config.toml
n_layer = 8
d_model = 128
n_head = 8
n_kv_head = 8
head_dim = 32
d_mlp = 320
vocab_size = 906
activation = "swiglu"
norm = "rmsnorm"
norm_place = "pre"
norm_eps = 1e-05
positions = "rope"
rope_base = 5130.0
rope_fraction = 1.0
qk_norm = false
attn_scale = 0.177
bias = "none"
tie_embeddings = false
parallel_block = true
init = "uniform"
init_std_qkv = 0.0442
init_std_o = 0.0
init_std_up = 0.0442
init_std_down = 0.0
init_mimetic = 0.7
optimizer = "soap_variant"
lr = 0.00741
beta1 = 0.95
beta2 = 0.99
weight_decay = 0.064
lr_head = 0.00473
warmup_steps = 200
schedule = "wsd"
decay_fraction = 0.3
decay_shape = "linear"
final_lr_fraction = 0.0
batch_tokens = 16384
seq_len = 128
doc_mask = true
train_tokens = 87370000
steps = 5333
dataset = "wikipedia_en"
Each number is 50 + 15 x the weight over its row's rms, rounded and kept within 0 to 99. Layers, rows and columns count from 0. The size before them is the row's rms in percent of the matrix's.

# layer 2 MLP up, 320x128, rms 0.283, rows 49-65, columns 64-127
091:34 53 71 40 49 55 49 54 33 47 51 51 67 68 55 44 52 58 58 56 53 61 36 88 87 48 30 46 48 49 44 78 43 28 74 64 43 56 50 29 51 63 28 68 54 41 29 55 65 72 60 23 35 43 38 55 50 80 51 55 55 52 33 28
099:45 39 53 60 68 11 72 46 44 48 60 46 83 29 69 27 50 77 68 51 48 37 38 54 75 47 23 75 48 47 72 40 40 64 45 72 50 76 71 40 60 40 67 57 42 66 32 66 60 55 59 42 35 47 26 73 62 41 52 70 34 45 40 61
101:33 47 46 49 66 50 65 59 56 72 31 36 45 89 49 62 49 85 54 55 46 10 37 40 28 59 43 66 64 54 35 64 40 65 70 88 39 53 52 43 66 67 46 40 55 48 45 49 52 47 35 52 26 54 58 55 39 65 59 98 46 52 71 65
097:56 46 44 68 66 33 72 39 71 44 34 65 78 69 51 47 44 48 71 67 54 59 53 70 75 57 41 61 39 54 57 33 28 54 58 34 56 55 43 71 50 46 42 18 49 64 37 34 32 58 61 43 28 37 33 32 28 13 50 62 62 27 28 54
108:24 52 34 53 58 37 41 54 52 53 68 46 39 54 45 47 41 54 78 47 68 39 30 46 55 76 52 40 57 48 52 27 56 46 47 40 39 42 51 34 10 34 40 48 56 66 46 56 58 62 61 57 81 58 40 79 69 45 60 50 56 59 25 44
107:60 52 52 49 40 59 52 73 15 52 41 49 57 49 27 26 25 59 69 57 46 38 32 43 52 59 67 29 35 53 33 33 51 61 51 43 61 41 57 67 56 62 75 28 49 37 49 24 29 52 47 27 63 33 79 36 27 56 54 50 42 64 49 53
101:39 40 58 64 72 47 35 47 41 36 75 25 55 96 42 57 84 39 54 58 58 36 70 44 63 65 47 29 27 50 51 58 30 51 61 37 53 48 42 38 52 33 44 55 28 44 49 69 78 35 61 73 27 79 30 60 48 49 63 48 52 64 54 84
084:51 59 27 30 52 43 19 56 62 54 41 30 46 63 62 44 55 37 28 03 30 89 39 31 29 55 66 64 56 61 38 46 21 69 79 31 49 71 43 18 55 41 57 57 53 55 43 61 46 47 42 30 47 35 56 43 54 28 39 54 34 64 45 54
092:63 41 37 45 73 45 33 55 63 32 23 42 56 36 57 64 76 74 90 73 22 26 17 52 55 49 52 41 42 38 64 69 56 43 42 58 55 33 60 57 59 61 38 47 63 47 37 57 67 41 71 32 47 27 21 52 56 57 57 53 37 65 63 57
088:56 68 75 45 44 57 53 27 53 27 57 56 53 70 25 50 77 69 34 54 73 43 42 79 67 81 64 53 24 33 40 34 34 33 25 83 46 57 44 60 42 37 62 69 62 31 35 39 45 44 62 42 73 42 65 73 44 56 39 60 66 33 50 64
103:53 51 45 62 66 63 09 36 42 45 45 43 60 44 43 33 52 45 90 38 35 48 62 36 46 53 66 45 53 63 41 64 41 61 56 72 56 31 48 43 35 79 71 38 54 54 72 43 92 49 56 67 73 54 38 55 74 57 38 46 58 44 60 60
100:53 52 67 72 48 58 58 51 51 53 41 88 20 49 29 50 26 50 31 76 54 86 62 61 62 33 51 52 57 38 58 51 41 48 25 57 45 40 56 64 51 67 69 53 26 73 41 56 40 65 48 25 47 55 54 37 40 78 39 76 49 49 35 36
104:40 41 29 18 30 51 43 32 46 37 73 49 77 66 41 55 43 55 55 58 71 72 39 58 49 48 50 74 50 34 75 72 49 32 73 79 37 49 55 44 62 28 57 42 63 38 33 40 46 46 28 34 24 55 54 53 42 29 48 68 48 49 39 46
091:54 53 65 78 31 58 44 49 25 40 52 56 63 46 32 46 49 45 47 55 36 67 41 65 69 44 63 25 31 45 68 79 41 60 44 25 51 52 67 81 54 32 58 47 36 54 68 35 30 22 42 55 38 70 52 40 65 39 29 52 70 80 70 65
085:37 51 19 50 19 65 55 45 59 57 44 42 60 61 58 59 62 82 53 29 36 39 65 56 47 75 64 27 52 46 62 51 79 68 56 37 48 61 65 43 54 53 68 39 33 15 45 62 45 82 41 59 45 41 46 36 28 64 44 46 29 46 76 45
107:75 54 52 42 40 59 57 24 51 39 31 63 60 60 30 31 53 50 53 54 44 51 65 22 39 39 66 21 68 46 73 46 75 73 74 57 54 69 45 63 76 55 20 84 67 40 54 73 53 41 77 72 46 38 41 53 55 57 56 48 78 65 53 54
115:68 58 59 40 43 60 43 76 52 59 60 58 66 46 53 59 58 48 35 50 26 37 89 53 45 37 52 40 46 29 26 43 60 37 74 33 42 57 34 39 52 46 42 72 65 52 49 39 45 38 25 38 45 63 72 37 26 64 45 65 46 60 41 45
# layer 2 MLP down (transposed), 320x128, rms 0.267, rows 49-65, columns 64-127
102:45 54 45 53 29 58 62 24 56 48 52 86 65 62 61 51 38 42 44 52 66 27 73 41 49 57 57 58 68 43 67 31 46 66 38 59 40 42 29 58 73 18 64 65 50 56 48 72 54 47 43 34 58 56 63 58 42 69 44 47 27 42 34 62
092:22 46 51 34 49 37 38 67 46 38 33 60 46 62 67 66 42 39 56 66 71 75 54 62 37 56 34 30 18 40 59 48 40 72 47 63 37 91 25 67 68 55 64 63 32 63 36 46 26 66 88 53 45 90 46 60 40 44 64 60 66 54 83 63
108:48 39 50 50 54 45 59 40 46 37 33 52 78 84 66 61 58 41 47 65 52 43 38 61 59 66 49 46 35 28 61 58 49 56 66 59 48 38 40 54 49 34 37 50 52 38 46 00 39 33 47 20 57 50 44 20 71 45 51 60 14 70 80 37
096:69 43 39 52 72 61 61 44 68 46 58 52 47 37 48 60 60 33 48 55 37 64 63 27 49 22 52 38 85 66 56 50 31 66 51 74 44 52 68 52 31 47 51 36 68 50 50 47 37 48 68 53 46 76 48 74 44 59 41 45 43 47 50 81
096:47 52 57 31 48 51 64 26 59 55 50 58 42 25 50 50 52 44 41 59 80 56 37 53 46 70 45 26 60 73 42 62 37 33 71 61 40 33 83 45 52 44 48 48 24 44 34 74 87 61 47 39 53 28 41 52 45 38 41 28 37 61 55 55
108:76 62 51 42 51 57 41 33 39 66 51 67 53 44 37 04 73 60 48 46 41 62 48 52 49 49 41 33 66 77 47 67 63 48 41 57 41 48 88 59 43 48 50 33 51 49 37 44 56 28 57 99 15 42 54 35 36 55 65 51 99 35 59 43
098:35 66 37 56 27 05 53 29 38 38 54 48 45 76 50 55 55 52 77 42 51 27 42 46 25 47 60 53 43 55 52 58 44 40 29 31 66 40 54 65 32 34 43 51 71 44 75 43 71 46 38 52 26 57 47 55 62 58 58 27 46 67 59 74
090:68 75 38 17 46 43 42 14 54 53 61 40 39 38 57 53 80 47 32 39 27 62 40 67 39 53 37 66 40 20 45 65 31 71 52 50 49 20 48 30 48 54 36 50 48 43 23 39 57 61 30 29 28 73 62 42 60 47 52 62 65 56 25 63
096:59 15 54 52 69 43 58 49 45 71 48 47 58 52 67 58 54 32 61 26 29 47 52 56 61 33 75 33 63 40 39 62 62 57 48 62 33 44 42 81 85 44 55 46 28 50 68 10 58 55 71 50 43 32 48 37 52 49 55 40 42 80 41 62
092:77 48 46 51 49 33 32 38 43 52 36 69 34 50 33 52 99 49 24 50 60 37 34 40 45 58 55 11 34 83 50 67 43 81 55 51 38 55 48 49 65 87 56 52 84 42 67 57 44 50 67 31 34 19 52 58 40 42 36 22 55 44 45 35
098:52 56 65 67 45 79 44 33 70 39 27 37 52 62 55 32 85 44 54 65 58 21 67 66 52 55 70 42 55 81 47 60 58 55 35 58 40 36 66 51 63 50 44 41 49 32 37 84 78 26 42 80 68 51 48 61 77 58 41 87 51 37 62 44
093:12 49 37 67 43 53 56 21 42 48 51 86 55 37 68 45 30 35 45 54 48 57 39 77 55 77 36 17 54 71 33 52 40 24 30 48 68 60 61 65 68 38 39 54 39 68 61 31 51 49 51 58 61 68 46 68 42 51 30 72 47 40 43 49
104:68 37 46 55 45 46 32 74 42 80 35 50 70 83 56 39 85 48 45 52 44 56 76 63 64 36 44 47 68 62 55 52 49 15 53 37 24 60 58 36 71 36 80 58 37 39 52 54 40 54 67 42 58 57 39 60 46 45 35 58 44 98 24 43
107:47 53 51 37 32 30 33 52 52 37 70 63 44 47 45 54 55 68 70 56 46 46 53 44 55 50 45 40 59 33 37 61 56 65 65 42 61 99 51 57 55 61 55 70 37 40 71 18 44 33 72 68 46 49 48 59 38 40 58 54 64 58 25 34
087:33 45 62 55 45 51 39 40 52 45 51 37 37 85 69 25 51 54 45 77 44 51 59 29 60 50 26 67 67 32 51 59 45 66 41 47 50 52 46 26 26 63 61 54 46 41 25 00 56 52 41 35 31 40 76 27 28 26 60 47 19 59 32 45
107:36 35 25 33 37 50 60 62 79 50 50 27 52 32 40 71 51 42 72 55 39 55 49 60 48 59 66 32 45 54 56 51 47 60 22 52 54 00 52 59 51 55 36 54 56 56 43 38 62 39 67 39 45 38 50 59 44 54 17 35 83 23 81 46
107:68 63 66 71 42 74 40 65 30 58 48 36 45 66 33 61 47 39 25 51 50 37 61 61 50 58 47 40 08 34 25 42 38 58 37 51 45 23 35 27 63 49 47 62 67 89 53 01 43 57 60 33 46 72 39 35 35 46 43 49 69 42 47 40
# layer 2 MLP gate, 320x128, rms 0.3, rows 50-66, columns 64-127
094:70 66 51 66 59 53 88 51 31 60 53 23 77 39 43 39 29 68 74 43 31 46 43 50 66 37 47 71 52 60 38 29 13 52 59 52 61 46 42 31 51 35 35 40 34 42 64 30 77 37 68 62 55 66 56 39 78 33 46 53 59 72 62 27
103:45 70 68 50 47 49 38 43 32 63 59 40 54 10 44 23 43 67 04 36 47 62 74 45 51 23 46 50 61 70 28 39 73 53 38 46 50 77 45 38 55 47 54 53 72 58 47 62 56 58 37 69 49 61 51 38 58 53 25 33 74 33 27 25
086:69 56 42 36 62 77 25 48 50 55 52 54 54 36 61 35 46 39 30 52 73 40 21 48 36 52 68 56 36 75 64 73 68 43 40 59 55 35 40 59 59 51 52 60 40 69 30 36 49 39 47 76 52 30 61 56 52 45 11 76 51 83 71 54
102:59 77 50 48 57 56 48 62 62 47 86 41 61 49 54 34 43 40 48 44 11 55 20 54 45 19 72 78 39 45 40 41 57 63 51 41 68 56 41 75 56 46 44 49 39 47 62 34 39 64 40 50 56 58 45 71 34 48 36 55 43 46 51 54
109:52 23 52 33 28 59 49 50 50 42 64 63 87 58 32 47 69 42 52 67 53 62 46 51 57 46 33 52 21 75 25 53 33 24 65 46 47 49 46 54 34 34 46 65 36 36 28 40 51 16 67 18 45 38 78 23 56 74 60 47 49 67 11 50
101:42 55 20 56 49 57 54 44 47 65 33 50 55 00 46 58 42 63 43 70 46 54 35 43 51 36 50 53 49 57 20 47 68 58 15 48 61 41 71 65 14 70 47 36 43 55 55 31 67 57 51 33 50 52 43 57 49 49 27 67 29 57 46 38
089:42 38 56 65 73 49 56 26 24 67 64 55 52 44 43 64 38 40 43 47 27 21 61 62 55 42 85 49 26 26 39 73 56 87 61 57 32 54 66 51 55 49 58 54 32 59 72 46 53 41 42 65 46 47 39 48 15 31 56 50 01 43 66 36
096:58 50 42 55 73 53 58 42 40 50 55 66 62 50 12 33 19 35 49 32 66 72 55 70 30 33 51 66 33 71 28 74 52 47 32 80 52 36 53 48 55 70 61 67 46 60 49 63 45 47 71 41 29 59 43 26 38 71 37 82 35 35 61 56
091:59 32 71 45 40 39 48 74 61 29 51 76 39 36 72 69 55 65 26 36 57 30 35 65 77 49 44 37 47 74 63 43 49 39 67 54 46 72 44 55 52 55 35 59 74 24 46 46 42 40 35 60 55 42 58 46 61 63 48 67 59 16 52 50
102:44 68 39 64 32 42 79 56 27 59 56 29 28 66 27 64 59 65 74 55 62 64 61 47 28 46 41 45 25 70 41 49 62 53 39 53 62 52 60 50 65 27 60 50 35 53 50 70 15 62 60 49 37 34 35 47 47 85 58 77 42 38 22 33
096:50 48 24 63 50 49 54 50 11 28 59 50 61 63 47 28 63 37 54 53 63 47 49 46 58 55 65 39 23 80 42 78 81 58 60 45 65 44 40 21 37 43 17 45 60 39 65 44 45 35 40 44 79 29 35 46 45 39 53 31 39 88 53 46
108:76 19 51 62 45 44 38 54 48 79 57 51 63 50 29 52 58 53 39 70 41 62 42 30 75 43 59 58 32 70 48 47 59 37 65 55 36 57 61 58 67 34 64 20 44 38 59 16 44 50 65 36 45 51 13 52 46 50 49 44 51 73 36 53
095:64 42 74 51 43 44 27 66 38 16 51 42 70 52 50 29 33 35 47 51 02 56 45 26 30 57 69 25 52 74 44 49 48 34 46 49 40 70 58 56 69 60 46 48 62 44 45 27 26 67 39 38 50 53 57 58 66 34 37 54 56 70 17 51
084:40 71 30 65 45 52 57 38 46 69 69 48 56 37 62 66 33 34 36 57 34 64 33 36 45 49 60 48 58 39 28 44 77 46 49 56 40 43 40 52 67 33 53 79 43 93 55 40 47 52 29 70 67 73 56 61 38 58 59 56 53 74 57 47
110:22 54 75 47 17 26 60 49 37 74 44 44 78 30 60 70 45 21 47 16 61 40 43 56 30 45 47 64 63 37 39 61 50 38 52 20 23 54 49 57 51 42 46 42 45 65 68 19 38 51 55 60 58 62 71 44 64 66 48 82 38 26 79 48
113:60 36 33 48 28 61 50 00 25 49 47 47 11 63 31 82 50 41 33 51 56 78 61 42 56 53 66 56 54 59 66 55 25 26 43 36 47 36 38 68 43 62 72 56 62 52 64 51 75 32 40 47 37 59 31 65 70 54 45 46 45 50 49 62
097:38 45 55 44 47 47 52 34 58 48 51 30 48 45 50 61 37 34 63 64 43 56 19 36 66 48 66 44 53 57 64 58 82 42 41 61 13 34 62 48 66 44 38 72 43 61 39 69 43 83 47 30 74 50 58 49 45 49 62 58 45 79 36 68